python train.py --n_layer=11 --d_model=256 --n_head=8 --n_kv_head=8 --head_dim=32 --d_mlp=1024 --vocab_size=8192 --activation="gelu" --norm="layernorm" --norm_place="pre" --norm_eps=1e-05 --positions="learned" --qk_norm=false --attn_scale=0.177 --bias="none" --tie_embeddings=true --parallel_block=false --init="normal" --init_std_qkv=0.0312 --init_std_o=0.00666 --init_std_up=0.0312 --init_std_down=0.00666 --optimizer="adamw" --lr=0.00132 --lr_mult_up=0.756 --beta1=0.95 --beta2=0.99 --lr_head=0.00392 --grad_clip=1.0 --warmup_steps=223 --schedule="cos" --final_lr_fraction=0.0 --batch_tokens=[32768, 65536, 131072] --seq_len=768 --doc_mask=true --train_tokens=399700000 --steps=6115 --dataset="wikipedia_en"
Each number is 200 + 40 x the weight over its row's rms, rounded and kept within 0 to 999. Layers, rows and columns count from 0. The size before them is the row's rms in percent of the matrix's.

# q: layer 2 attention query, 256x256, rms 0.0385, rows 156-159, columns 0-255
# k: layer 2 attention key, 256x256, rms 0.037, rows 156-159, columns 0-255
# v: layer 2 attention value, 256x256, rms 0.0415, rows 128-137, columns 0-255
# o: layer 2 attention output (transposed), 256x256, rms 0.0371, rows 128-136, columns 0-255
q156,050,183,188,168,110,110,196,177,155,203,230,182,217,140,196,284,224,205,176,165,200,242,226,188,195,201,189,172,151,191,229,150,181,144,170,108,249,241,224,186,166,137,284,203,164,208,170,102,233,184,251,126,176,223,165,177,224,164,229,234,184,223,195,219,260,305,174,162,182,200,207,261,225,261,226,218,212,153,207,122,167,267,203,165,194,314,261,222,201,167,210,244,130,229,237,189,248,219,191,285,268,193,149,197,219,194,249,205,168,219,153,202,181,240,177,211,165,272,182,268,150,247,185,172,231,261,294,266,178,171,221,203,190,199,191,224,200,132,171,153,234,230,261,148,236,174,175,239,175,227,240,239,204,186,181,156,141,221,213,223,206,219,214,195,227,180,248,214,198,144,219,218,218,160,146,200,173,195,192,206,186,147,225,173,170,226,301,223,188,179,230,182,129,194,192,132,305,108,155,176,193,181,193,206,212,213,224,253,211,149,233,223,219,194,141,241,226,227,145,200,166,142,205,225,171,192,250,183,209,152,130,154,203,162,195,228,215,262,272,202,165,138,165,164,309,146,214,175,242,192,230,177,202,239,202,229,211
k156,064,192,152,185,228,192,198,182,219,184,229,183,182,190,254,177,183,163,181,203,187,146,128,228,182,211,246,209,209,212,213,237,194,218,280,226,181,185,189,209,235,121,240,170,229,254,188,164,241,232,197,184,162,209,152,245,163,228,227,150,204,186,133,203,123,146,189,184,283,247,245,198,160,223,287,198,137,191,149,203,249,179,244,233,184,196,222,181,188,222,134,317,194,127,205,214,217,170,187,73,176,232,232,168,152,262,170,216,218,193,190,221,267,197,158,201,214,128,176,223,167,242,212,205,173,179,186,192,207,199,211,164,216,157,214,237,153,161,189,210,185,187,111,218,167,106,220,208,207,155,233,255,258,93,191,144,137,238,200,209,245,245,174,132,170,241,221,191,231,161,144,149,182,244,146,126,126,168,197,143,211,260,205,185,193,220,257,150,232,140,207,171,168,228,178,216,191,235,214,196,191,230,235,164,234,157,125,220,205,277,227,159,235,147,121,192,230,124,135,214,163,249,188,214,233,280,99,247,166,185,243,166,144,160,154,232,182,164,199,158,239,239,265,218,211,183,174,188,228,251,242,174,263,140,250,157,199
q157,053,134,226,175,217,204,197,215,208,216,198,250,136,116,246,224,219,250,201,178,209,256,226,222,184,122,122,89,241,198,241,215,231,173,198,172,128,169,173,203,153,167,179,218,180,213,158,182,149,163,183,276,232,164,278,213,218,193,168,192,211,248,285,254,257,183,192,203,198,245,205,173,166,194,207,160,192,155,209,155,161,240,201,183,208,288,270,201,224,197,169,231,237,254,109,237,217,159,225,231,165,207,180,223,217,218,284,172,216,180,210,241,194,170,203,142,231,252,124,232,211,119,157,244,192,237,240,229,200,245,201,203,196,199,164,231,132,195,183,178,201,194,224,150,197,257,201,222,222,171,242,159,251,241,154,200,267,217,249,111,191,198,246,192,262,241,209,129,232,152,166,153,138,133,241,197,133,202,170,256,136,300,236,198,233,190,118,162,169,184,253,178,196,238,242,181,190,93,166,169,161,215,130,218,165,263,222,226,177,187,213,201,187,213,186,235,187,243,166,175,227,151,195,192,220,215,257,179,292,183,129,174,173,215,206,145,201,156,230,256,186,140,162,273,221,194,268,229,215,184,143,150,196,178,143,217,270
k157,065,194,172,263,100,159,169,211,147,201,235,192,169,170,209,162,186,221,213,152,239,216,220,229,221,269,193,136,191,179,234,227,192,248,150,198,219,246,209,194,254,213,162,139,128,296,201,238,262,152,249,232,135,219,181,204,218,192,264,231,150,178,209,193,203,86,187,146,181,260,201,244,170,213,226,206,136,229,130,252,171,132,260,150,179,160,210,223,171,135,234,241,214,213,139,127,191,177,188,184,215,196,147,217,238,223,218,305,178,181,216,197,259,243,178,232,174,143,198,313,175,156,200,144,219,209,235,155,112,195,212,190,212,168,195,188,183,169,174,175,266,189,202,168,234,200,227,233,132,225,186,241,244,161,211,271,188,218,178,158,181,258,173,232,256,202,224,214,190,261,240,182,254,161,184,210,207,191,157,154,229,212,171,229,244,111,184,214,222,201,192,224,147,223,162,238,244,166,163,163,308,243,253,186,223,227,234,197,245,106,243,179,216,223,231,188,245,119,130,213,151,251,213,148,154,216,237,254,142,184,262,119,200,193,211,266,209,217,241,160,196,258,181,193,179,173,183,215,190,211,248,106,217,164,174,176,194
q158,092,261,238,232,195,264,189,236,139,161,151,223,192,200,185,123,190,216,180,179,245,193,223,194,170,219,230,230,191,286,196,209,213,207,234,233,183,225,180,176,207,354,212,215,190,202,190,230,152,206,202,245,187,244,217,170,169,172,163,189,256,229,255,166,149,135,165,194,227,185,204,154,207,184,174,194,243,137,138,141,194,188,223,220,63,194,197,190,154,195,211,207,307,169,251,177,169,165,179,254,227,149,132,264,187,216,218,212,202,159,278,268,245,192,206,224,204,158,217,236,178,255,197,212,195,220,201,214,200,86,270,148,218,139,188,170,213,245,284,242,195,183,230,254,263,200,269,214,227,153,222,235,162,234,167,235,257,164,165,211,201,247,98,212,164,218,171,194,171,227,199,150,217,253,229,126,200,210,242,205,268,178,175,216,185,186,185,210,214,208,227,247,176,263,224,236,221,254,233,213,141,178,153,196,173,153,246,155,198,206,116,173,170,262,187,190,226,120,255,210,199,157,305,219,213,221,208,208,169,253,188,240,176,197,182,238,200,88,141,189,139,157,182,203,195,229,231,146,165,203,150,114,207,180,154,205,197
k158,096,209,228,186,223,234,221,219,167,179,174,254,255,167,189,185,209,238,197,175,189,227,260,229,182,214,167,201,226,183,177,169,249,175,168,185,262,232,231,185,235,297,116,208,245,151,154,159,84,214,162,294,166,185,213,99,225,167,155,140,195,241,198,169,242,179,159,194,238,201,202,171,249,194,163,220,222,177,174,152,182,199,120,203,75,193,150,175,151,239,215,132,265,210,217,163,142,215,196,211,171,106,273,235,215,131,195,152,253,229,220,165,185,161,239,245,176,152,207,258,203,214,216,228,246,194,243,214,224,123,237,224,208,167,183,221,221,219,273,209,165,198,233,241,205,197,241,224,227,219,162,252,125,242,262,231,169,183,197,193,225,137,129,230,251,185,139,129,156,208,123,234,207,193,205,166,180,208,241,207,228,150,235,224,234,210,119,160,226,250,191,199,211,250,221,237,194,209,235,214,290,266,188,204,183,232,264,180,247,151,161,161,117,241,195,202,221,121,246,189,200,199,242,161,227,150,244,260,191,218,134,261,218,257,230,206,170,248,111,216,182,200,195,159,267,216,274,152,186,197,173,202,220,213,153,213,194
q159,111,201,223,209,181,174,164,229,217,210,205,178,202,182,193,235,185,169,191,338,210,190,244,217,286,164,160,193,67,213,350,213,160,211,174,182,203,159,228,234,177,136,177,229,258,213,182,204,197,195,235,174,181,202,178,211,326,148,248,157,195,200,229,224,216,210,328,185,141,208,215,212,174,244,168,218,200,232,188,224,175,207,185,193,225,199,205,212,243,196,240,207,169,172,189,171,208,194,228,191,169,265,207,118,228,205,206,227,178,183,179,191,148,190,164,165,219,218,239,188,216,191,225,169,209,180,195,212,228,404,142,199,206,200,189,185,166,183,129,235,225,318,193,90,160,209,207,147,234,273,187,212,233,164,171,189,206,185,215,211,216,169,272,174,178,172,215,217,147,116,229,220,213,168,190,245,107,160,165,185,210,237,213,228,199,173,181,165,188,142,185,113,204,217,212,177,218,58,174,209,168,201,174,213,148,205,239,221,171,183,188,208,239,176,194,191,147,219,170,180,223,224,219,181,169,184,192,219,267,188,188,221,216,240,211,233,197,185,257,238,336,238,205,225,199,183,206,208,183,180,248,222,199,208,205,227,224
k159,098,211,166,242,198,210,173,225,175,208,169,161,137,237,172,179,221,224,141,210,284,211,137,182,200,209,192,202,122,254,218,203,164,225,243,199,130,206,157,217,142,248,198,224,225,250,205,259,238,212,261,182,209,238,154,282,174,237,234,223,193,223,262,195,99,188,211,165,202,148,177,218,175,190,184,231,173,236,126,225,132,157,261,220,140,235,221,184,214,137,222,280,195,198,261,188,270,230,174,206,237,258,199,210,188,266,214,268,137,132,226,206,172,228,122,126,242,197,259,234,152,114,190,202,129,216,177,155,210,154,193,120,242,148,199,196,211,151,177,143,274,213,204,275,207,246,173,160,117,201,239,217,205,189,186,221,255,272,204,201,240,287,162,195,156,209,242,208,214,190,209,92,216,222,196,206,193,194,226,188,216,229,147,230,221,165,285,234,188,167,167,217,196,223,217,214,137,234,178,125,107,171,253,210,186,191,177,157,214,246,228,247,267,222,198,225,169,140,162,253,258,266,212,187,164,171,189,246,204,126,221,182,125,225,213,263,213,148,235,223,235,198,185,189,173,203,122,246,137,226,184,180,208,232,170,192,168
v128,107,197,124,121,208,224,242,198,174,252,207,195,88,253,183,159,225,227,243,145,254,218,176,164,142,192,239,192,216,161,174,192,224,214,201,165,169,139,138,287,135,228,241,195,185,210,246,184,227,268,261,233,268,272,177,263,228,249,187,244,213,175,219,230,163,233,208,205,223,141,170,179,190,168,190,152,260,194,225,204,181,126,231,212,207,210,255,163,211,131,135,252,209,262,245,199,244,236,185,207,224,202,176,231,172,242,255,199,182,137,195,213,196,284,237,196,253,237,166,228,120,191,186,190,184,192,219,232,204,140,207,186,248,176,174,213,247,215,177,124,249,181,162,236,231,183,133,198,197,177,248,173,169,221,100,164,207,244,143,255,199,210,189,183,181,216,234,213,224,234,244,157,127,205,180,258,230,228,188,200,226,185,106,206,211,238,265,217,149,200,238,263,217,189,134,254,248,237,234,179,232,193,222,192,265,210,211,177,206,281,209,291,191,231,257,185,190,197,212,254,269,230,175,236,226,176,232,217,251,161,221,155,147,262,151,195,265,153,220,139,178,136,203,136,166,115,146,194,195,214,144,200,102,175,188,155,262
o128,110,202,229,236,212,225,201,185,157,182,171,199,213,174,192,194,210,222,223,81,186,197,220,208,74,238,221,177,405,195,0,181,190,210,193,221,222,224,207,183,237,209,180,173,156,181,224,197,202,179,185,192,194,191,232,196,125,239,195,200,189,199,168,200,203,195,76,226,219,227,214,206,223,204,271,186,209,175,192,198,306,198,175,210,294,204,197,211,206,184,206,181,177,208,193,201,177,201,183,223,195,139,211,323,215,175,180,183,188,191,217,226,244,196,186,199,180,186,122,211,188,235,206,208,186,226,205,208,163,53,293,173,228,223,232,151,213,206,289,226,172,123,211,210,213,209,205,266,167,121,196,211,203,199,198,209,192,187,211,190,170,205,117,225,198,223,193,190,212,349,198,195,183,231,195,160,258,216,184,189,182,159,158,207,184,200,233,226,220,211,165,247,182,217,172,187,193,313,224,199,155,212,218,187,225,140,208,200,227,174,214,195,164,191,204,187,273,236,184,206,190,191,174,204,201,233,190,192,171,200,177,196,239,172,199,211,244,241,195,223,50,186,195,248,208,223,208,185,197,187,186,165,225,202,215,215,231
v129,111,227,257,275,215,190,198,195,164,207,231,207,236,106,182,200,143,222,178,209,177,150,145,216,195,244,128,249,224,222,217,204,188,189,205,138,175,298,167,179,196,201,298,198,199,271,212,197,187,181,191,172,209,184,163,148,230,245,209,138,175,193,203,189,289,127,168,173,197,222,226,192,236,258,201,195,159,194,205,164,212,204,213,192,193,191,162,196,227,234,251,168,202,152,202,221,211,170,201,201,280,217,206,188,186,141,118,274,198,161,212,278,199,245,109,187,217,215,177,231,247,204,200,167,211,151,163,206,167,227,224,256,169,208,199,155,204,234,176,148,196,232,224,216,194,253,276,199,168,234,133,194,173,193,252,157,169,223,183,202,176,273,176,206,210,153,160,186,198,234,169,183,260,160,253,117,179,213,200,171,237,158,161,246,191,215,179,204,228,185,160,191,0,196,252,154,198,179,242,224,103,218,175,226,225,195,218,271,267,238,178,186,196,185,163,235,240,214,190,220,217,133,198,221,227,231,202,223,167,149,205,174,173,164,117,252,217,204,222,235,194,195,137,209,194,345,207,240,186,224,238,162,237,132,220,288,234
o129,122,217,153,151,224,180,206,121,262,194,237,157,164,210,180,208,191,174,176,191,167,179,172,178,262,147,209,195,239,101,246,214,267,216,247,269,198,204,267,195,186,234,231,201,251,147,170,218,239,218,182,169,245,221,194,236,186,143,222,258,162,179,208,217,161,220,184,201,170,192,187,197,175,144,215,178,190,174,218,229,159,197,231,220,213,182,166,192,163,195,206,264,188,265,181,196,229,281,216,136,191,210,202,96,211,211,193,194,219,206,170,128,183,198,224,166,209,213,284,155,207,174,189,299,193,168,218,131,227,166,209,220,185,175,160,338,190,272,156,225,227,117,221,238,172,178,225,167,216,199,216,177,206,207,259,161,257,295,266,166,267,214,246,274,215,188,180,205,217,176,174,212,182,158,188,254,206,130,216,274,195,219,204,211,234,202,201,239,173,127,291,179,285,154,237,199,218,231,197,177,308,186,244,230,191,271,181,121,126,221,180,187,207,167,215,193,129,111,247,201,137,224,201,204,215,183,212,159,166,172,238,162,175,175,195,149,150,206,186,119,210,210,158,177,215,137,189,219,152,220,299,232,162,225,232,170,94
v130,082,239,182,176,253,193,235,231,224,207,161,225,187,141,162,175,214,217,223,220,222,151,208,206,237,202,191,147,180,198,159,254,202,200,220,151,280,206,240,189,268,165,96,190,214,219,204,229,195,187,233,224,193,211,143,269,201,149,208,138,210,268,183,229,215,145,218,155,277,287,205,214,209,252,206,160,121,176,172,214,208,197,196,184,192,215,225,212,201,186,211,160,204,254,253,215,160,252,211,199,145,181,231,212,206,153,217,125,215,259,224,234,170,171,202,182,126,165,233,198,131,205,275,269,171,170,191,259,266,198,190,149,275,256,218,210,202,182,207,224,161,202,297,211,206,205,223,105,228,206,188,133,154,241,123,307,237,159,204,184,247,206,183,228,167,233,218,255,277,229,165,198,191,151,192,210,209,213,231,129,211,224,244,195,281,262,196,225,120,199,186,168,164,162,167,175,191,238,219,210,231,185,215,231,197,280,208,139,131,103,234,180,214,166,175,214,168,220,231,184,160,199,191,195,125,390,143,224,288,206,144,179,229,191,244,202,194,215,206,185,200,195,138,170,183,107,200,202,209,178,213,175,168,191,191,164,223
o130,064,206,190,240,172,220,144,161,155,225,193,212,124,262,258,221,215,263,155,217,213,222,182,210,216,209,183,224,131,246,207,198,241,180,239,233,160,121,171,241,121,224,172,162,200,277,238,159,184,182,249,177,130,240,210,180,143,163,179,231,232,189,155,198,200,233,126,158,166,195,188,231,157,192,142,281,198,262,216,217,177,219,211,160,164,250,164,127,171,195,177,264,207,205,208,183,181,186,216,120,111,188,196,224,248,243,215,229,251,222,194,229,169,237,173,274,257,184,186,196,189,305,124,110,193,186,156,150,160,235,193,180,201,247,209,158,205,258,151,166,158,201,197,231,225,234,187,241,200,184,160,269,262,211,312,210,131,198,143,252,225,153,181,212,216,205,161,255,156,221,245,195,246,178,300,201,212,147,228,180,196,200,235,210,120,182,150,208,181,137,264,220,142,209,231,174,215,231,257,146,160,183,225,240,248,207,244,252,250,232,233,205,187,141,196,253,242,187,139,186,153,206,239,203,247,165,199,115,152,191,234,172,158,221,148,238,226,238,230,123,196,131,221,236,247,225,206,236,183,262,199,203,142,268,195,234,157
v131,101,182,239,180,206,176,203,181,248,192,214,154,291,190,234,251,235,174,223,269,146,258,200,270,261,184,234,188,212,144,188,190,246,202,165,166,269,148,233,174,173,196,215,204,153,103,128,182,169,187,194,174,181,190,253,220,279,159,182,199,167,85,203,269,202,224,230,176,167,230,200,231,167,225,211,306,271,186,145,207,198,218,141,205,221,156,120,190,230,184,208,157,179,199,107,172,201,244,117,222,212,182,158,176,167,201,182,241,197,215,182,178,217,169,201,246,156,156,224,146,147,203,147,237,232,259,226,243,212,301,168,164,132,214,188,215,225,286,185,191,232,208,211,155,157,189,194,264,256,201,150,247,246,178,208,188,169,166,226,194,186,202,245,215,216,186,203,164,141,168,169,253,169,133,160,190,173,172,168,237,218,230,188,147,224,169,178,193,335,176,235,162,224,235,157,227,182,121,174,227,178,261,236,221,144,233,189,325,220,208,210,174,190,111,175,206,191,221,163,162,196,157,164,148,247,234,189,220,170,192,200,194,297,173,193,134,156,227,188,235,205,188,203,185,266,257,226,208,222,151,263,206,218,189,216,156,124
o131,115,218,223,219,213,175,181,215,218,199,214,200,196,181,193,227,188,185,195,351,185,206,233,210,311,187,161,180,82,193,322,202,159,201,195,220,195,192,208,203,216,69,180,215,200,204,193,182,195,169,210,183,181,196,193,208,316,181,218,180,160,207,194,211,207,200,303,203,170,222,196,177,196,249,164,221,206,243,208,222,224,200,194,173,279,195,229,191,250,193,202,202,147,175,205,203,197,180,243,179,187,287,202,130,222,193,207,190,209,193,134,200,171,181,204,147,226,216,211,173,217,188,198,182,189,194,195,231,219,462,135,221,200,202,199,194,189,153,128,199,214,329,187,83,193,218,218,167,173,277,192,185,242,190,207,196,209,183,216,196,187,176,257,193,196,175,232,206,180,67,222,231,174,200,175,219,131,209,166,173,171,231,180,214,194,190,198,186,178,165,185,126,202,204,191,172,198,12,179,177,199,200,162,181,191,179,205,175,193,175,222,203,216,209,166,193,184,237,168,201,189,200,194,194,178,219,183,197,248,198,192,199,206,193,184,194,207,235,225,226,308,216,207,226,182,204,200,216,198,188,187,219,208,190,164,214,242
v132,097,226,195,156,179,193,215,171,208,211,144,173,198,225,188,149,232,223,204,202,269,198,181,128,175,180,337,210,206,183,182,165,219,167,239,303,226,86,253,202,126,218,152,201,224,204,209,198,263,228,136,221,226,193,209,188,178,159,243,338,180,145,211,177,151,250,206,203,178,124,178,203,154,189,211,259,253,181,86,178,163,206,128,202,212,218,197,190,197,137,174,272,188,232,196,173,226,137,209,239,159,172,216,210,224,232,209,317,141,103,142,150,208,235,192,177,204,187,212,212,213,178,151,165,199,258,205,134,125,176,191,117,191,289,186,208,226,275,205,141,216,236,145,192,204,186,142,235,179,195,134,218,227,231,157,142,190,228,132,234,227,167,210,179,194,194,166,223,271,205,305,222,182,222,212,229,205,238,186,226,184,231,213,181,201,193,205,175,200,205,210,229,226,250,214,248,197,211,152,170,233,186,207,168,194,170,191,252,244,260,202,246,199,206,230,215,191,171,165,211,219,218,194,279,237,69,257,259,251,198,216,212,185,184,174,240,147,190,241,193,183,152,221,217,154,149,180,178,252,227,200,206,208,277,176,155,212
o132,110,200,228,234,236,181,208,267,194,196,174,261,222,162,180,195,205,199,187,158,200,273,265,258,139,227,150,166,206,261,143,185,174,190,205,175,221,291,119,171,264,97,186,179,153,209,215,202,189,184,214,242,229,171,203,197,255,243,162,93,216,247,179,183,214,197,218,237,244,214,224,144,244,256,221,138,219,179,199,175,283,191,160,164,268,206,209,218,253,256,214,118,130,140,222,185,129,213,170,290,238,201,188,249,207,201,219,153,197,146,221,228,258,157,230,203,163,183,164,242,144,224,168,163,252,208,199,292,210,185,227,268,172,112,206,127,245,173,271,211,192,242,183,77,201,203,204,181,219,186,204,158,223,240,133,247,199,147,225,205,101,169,159,171,153,224,258,161,200,208,191,173,197,254,192,192,201,232,155,209,195,184,176,175,180,169,217,169,198,309,131,226,187,224,148,243,218,130,169,200,178,198,163,174,196,180,180,237,232,177,196,198,204,249,189,179,243,259,231,240,241,154,208,169,183,238,167,217,223,268,162,228,282,246,206,197,206,242,168,246,174,209,223,249,205,224,201,188,182,179,83,163,235,146,141,223,218
v133,089,232,163,250,207,156,220,202,163,252,238,203,167,183,116,201,195,208,209,145,256,207,164,189,137,218,249,276,184,247,198,205,160,218,237,176,101,237,116,220,201,193,237,183,186,268,245,176,185,188,305,207,185,213,180,254,202,228,224,172,232,244,211,169,145,173,150,174,232,202,204,242,169,183,191,195,145,212,218,229,192,201,306,204,172,223,249,198,209,222,230,172,192,211,296,250,265,223,170,212,236,185,197,188,150,246,192,174,144,124,187,282,213,276,225,153,215,232,143,294,220,176,150,212,175,139,163,138,197,188,213,168,293,173,221,163,246,124,150,140,162,200,197,231,215,232,206,110,204,213,244,210,256,214,162,144,246,196,150,252,196,233,188,183,165,225,212,237,289,174,238,159,260,223,177,204,216,239,193,223,219,242,115,223,201,150,250,210,199,209,188,226,161,208,293,174,172,264,258,173,189,140,158,180,178,179,227,117,226,265,191,220,274,240,199,242,178,199,184,286,183,192,214,238,172,235,230,203,194,232,241,232,139,166,149,271,240,182,216,223,215,165,186,243,124,162,160,208,144,270,217,203,190,177,217,272,237
o133,096,208,144,184,187,215,215,192,232,181,203,196,210,237,208,171,205,224,194,46,185,182,170,188,102,200,222,220,330,203,58,231,271,194,220,189,237,227,205,151,202,268,197,189,196,193,199,230,214,224,175,197,220,198,206,218,102,213,160,225,196,196,163,197,192,208,124,227,251,204,206,213,186,163,257,173,191,152,175,166,233,211,191,225,245,185,166,213,158,209,221,191,178,226,193,174,191,236,170,232,225,115,189,261,208,184,205,212,226,224,254,179,242,200,207,247,185,173,207,221,170,210,232,227,210,215,192,175,176,7,273,205,169,181,174,213,183,245,256,206,171,67,211,286,185,204,219,230,239,101,201,183,169,209,220,208,189,228,220,189,204,229,167,258,170,190,173,174,204,361,161,176,232,182,220,208,248,175,220,237,253,121,241,180,217,201,194,217,210,249,192,253,219,178,206,251,229,372,203,204,209,233,236,198,200,207,168,238,193,225,192,170,182,163,228,183,241,168,243,191,222,218,205,188,231,180,212,196,160,217,206,188,199,208,220,176,176,226,190,137,70,205,190,178,218,216,200,180,206,222,228,190,196,200,226,174,125
v134,113,262,189,238,237,211,220,183,172,295,211,174,204,162,135,162,212,238,203,206,209,255,202,150,161,259,209,202,191,211,186,232,210,239,224,124,229,272,220,205,181,196,210,193,209,185,222,172,223,207,245,203,155,209,134,284,249,178,184,166,208,297,194,182,187,134,188,141,219,201,179,243,180,162,192,261,181,212,141,201,190,210,223,200,192,297,250,233,177,146,226,157,183,157,158,201,304,184,118,202,241,190,186,212,219,202,197,197,208,119,181,236,168,245,231,169,240,217,182,228,205,183,156,196,153,169,188,194,188,180,230,226,300,197,244,145,223,133,227,122,211,198,297,197,267,265,211,207,166,192,195,192,186,242,186,134,211,248,162,212,163,205,261,169,182,162,243,251,244,214,184,147,255,172,205,176,217,244,214,237,168,182,182,240,306,163,233,255,170,213,194,220,95,217,269,183,222,224,215,198,192,169,196,213,208,158,214,150,195,171,228,165,255,179,313,281,185,161,157,275,180,198,185,222,195,245,148,353,211,179,138,203,193,218,220,255,291,183,146,213,200,177,188,235,213,125,196,203,148,198,200,176,159,279,172,262,196
o134,114,197,177,190,236,203,182,186,229,123,193,233,156,247,185,203,215,210,203,172,215,176,155,202,179,172,229,253,124,149,225,205,284,159,229,276,217,182,211,115,184,132,195,185,162,228,178,205,162,191,172,166,258,166,254,193,129,194,165,216,192,198,161,186,217,200,204,226,224,248,203,225,175,165,277,159,191,167,215,203,205,217,196,206,337,185,114,164,212,234,178,230,79,257,180,152,119,213,207,125,191,173,215,210,231,190,162,239,266,211,163,207,250,205,174,268,200,208,180,249,232,217,166,268,225,129,144,161,193,214,220,220,140,173,153,285,205,287,136,206,163,188,178,181,166,191,277,180,280,146,197,224,204,244,247,198,187,231,193,192,217,216,139,236,142,271,224,188,215,207,164,196,215,225,237,198,234,148,220,251,244,132,226,140,154,189,162,202,203,202,285,222,232,156,184,301,184,269,221,189,187,231,215,193,237,223,195,205,198,230,214,199,138,164,201,159,283,227,266,212,214,194,200,138,259,201,225,119,121,247,201,182,237,166,163,214,146,244,210,147,188,171,193,169,202,281,197,226,183,236,244,216,188,124,244,186,98
v135,123,183,263,240,196,203,152,218,204,176,211,211,280,178,205,239,104,171,168,238,147,178,257,266,172,225,130,186,188,234,193,227,162,201,192,241,194,251,196,111,239,190,245,182,188,245,194,206,188,173,178,172,162,158,246,139,216,185,213,148,183,230,202,190,319,123,210,215,157,211,217,176,227,249,181,188,129,222,228,219,210,168,181,177,193,116,117,238,203,230,277,155,173,83,230,218,173,108,277,170,156,170,186,193,239,109,107,219,233,299,224,208,175,114,157,226,186,200,187,211,273,218,221,188,238,152,186,258,178,242,239,226,106,217,205,200,185,171,140,240,213,196,228,179,164,218,256,219,208,221,114,180,168,158,301,223,170,178,204,166,158,224,185,222,239,184,163,178,147,183,201,228,251,163,241,139,180,193,191,185,215,220,229,272,183,213,163,204,240,205,173,176,139,191,268,166,148,176,206,218,182,217,190,194,189,184,207,244,201,136,183,119,200,193,151,189,236,217,232,209,167,196,231,190,155,258,163,188,173,208,211,202,176,119,163,249,170,237,171,221,180,213,172,232,134,306,223,245,159,256,215,205,256,175,242,243,238
o135,130,196,154,148,176,170,223,156,263,211,228,156,197,229,183,222,195,184,178,201,185,172,164,154,304,135,186,216,222,145,293,250,242,219,211,184,176,208,227,194,176,211,282,203,296,209,195,243,226,257,192,185,198,192,164,200,178,155,248,255,185,175,209,213,199,213,164,172,173,182,199,238,163,141,164,199,173,182,218,250,74,230,262,210,108,202,221,197,154,211,194,235,231,268,186,223,243,261,197,163,204,218,220,59,182,237,175,198,233,223,215,135,122,223,195,163,239,218,270,161,214,154,189,259,205,223,205,137,217,194,163,189,175,188,151,265,170,214,176,147,220,144,213,287,168,187,181,152,209,238,216,189,208,171,203,159,250,277,214,204,256,209,261,192,249,146,145,223,197,142,170,224,203,141,190,261,201,163,255,232,228,217,262,198,226,223,163,182,158,151,241,130,227,125,235,186,221,269,170,202,275,163,233,227,179,260,204,145,127,247,191,213,225,156,218,236,88,140,239,177,168,223,197,207,217,159,225,222,186,178,244,156,168,229,227,153,134,150,210,151,256,231,206,167,251,162,197,200,193,207,290,259,174,237,226,190,149
v136,090,217,201,92,172,198,183,264,187,195,235,237,175,250,250,198,197,210,206,203,198,223,297,232,242,199,157,263,190,204,202,188,251,181,203,232,249,216,196,155,240,194,138,189,209,199,197,167,165,236,197,173,170,208,216,190,174,178,192,141,249,230,163,187,191,219,234,174,258,205,167,137,200,192,230,178,209,239,277,162,203,236,209,181,219,194,246,254,198,205,188,151,244,235,229,145,155,231,222,205,205,186,157,208,279,250,239,48,248,254,212,258,192,123,222,261,267,236,254,100,188,241,293,230,232,194,227,212,225,188,194,243,192,142,207,222,215,133,187,217,59,201,196,177,204,169,152,129,261,200,231,149,185,182,204,190,253,144,205,235,204,185,220,185,219,231,183,180,182,218,226,210,208,147,153,277,195,157,228,142,196,176,235,172,206,211,214,143,195,228,225,167,322,198,122,204,212,199,192,203,226,212,188,187,197,217,197,189,165,147,206,150,157,214,220,161,202,204,237,102,174,298,164,150,242,215,92,188,265,187,198,202,273,242,240,177,234,204,182,185,227,207,278,218,237,176,253,197,256,181,173,259,166,151,218,97,220
o136,093,146,230,253,162,222,205,166,145,242,157,177,224,209,232,214,224,228,225,290,221,122,188,173,180,205,209,187,169,221,209,209,134,182,184,184,196,125,234,242,163,253,176,246,183,242,187,151,191,202,223,232,120,209,220,149,206,250,225,253,210,212,259,198,170,197,183,207,170,188,163,240,235,186,131,252,179,218,194,218,215,224,217,220,116,250,244,211,207,133,178,221,293,195,192,265,206,132,260,182,208,154,242,279,136,178,187,277,170,226,212,214,165,222,180,201,201,208,116,208,247,190,222,137,147,224,174,183,184,266,143,105,241,312,238,119,227,141,199,185,246,271,184,244,243,217,111,250,182,259,206,323,164,160,188,211,166,160,152,178,211,276,202,196,206,195,190,294,217,129,223,205,174,215,203,149,203,259,211,106,172,224,195,181,204,239,236,242,195,159,162,124,143,202,191,180,156,229,235,267,152,198,209,165,202,165,254,211,234,165,202,212,198,197,149,232,186,279,113,241,190,231,158,250,167,231,212,191,175,148,209,188,158,173,195,178,255,187,234,267,218,157,205,203,131,207,182,205,215,174,193,185,195,221,197,234,274
v137,082,194,235,264,252,230,164,177,207,175,219,245,229,169,182,231,179,206,217,274,143,229,245,239,188,236,200,196,214,184,219,206,229,143,209,241,177,224,248,161,193,223,182,199,215,154,159,204,157,152,97,173,185,168,221,118,213,191,206,133,175,183,147,227,281,186,170,227,197,195,286,175,233,238,228,185,181,167,225,165,231,288,182,251,199,159,224,153,181,262,251,151,165,121,102,210,121,188,224,177,181,193,273,166,233,199,197,257,187,232,210,199,182,170,240,260,141,221,166,163,240,267,209,218,231,207,226,214,141,287,239,242,68,203,235,203,139,223,218,256,180,234,194,210,133,181,262,223,215,200,135,211,196,199,249,233,173,194,216,109,174,201,205,227,227,197,176,176,158,168,222,237,223,167,223,134,150,149,210,176,143,137,196,161,234,195,165,157,218,198,201,179,160,210,218,214,156,217,209,300,217,242,175,257,195,192,208,258,215,148,163,144,167,206,116,175,198,241,295,119,192,151,236,216,217,161,198,142,142,203,198,165,193,241,153,188,164,241,185,275,173,187,213,235,230,295,245,172,267,139,182,187,289,208,237,183,199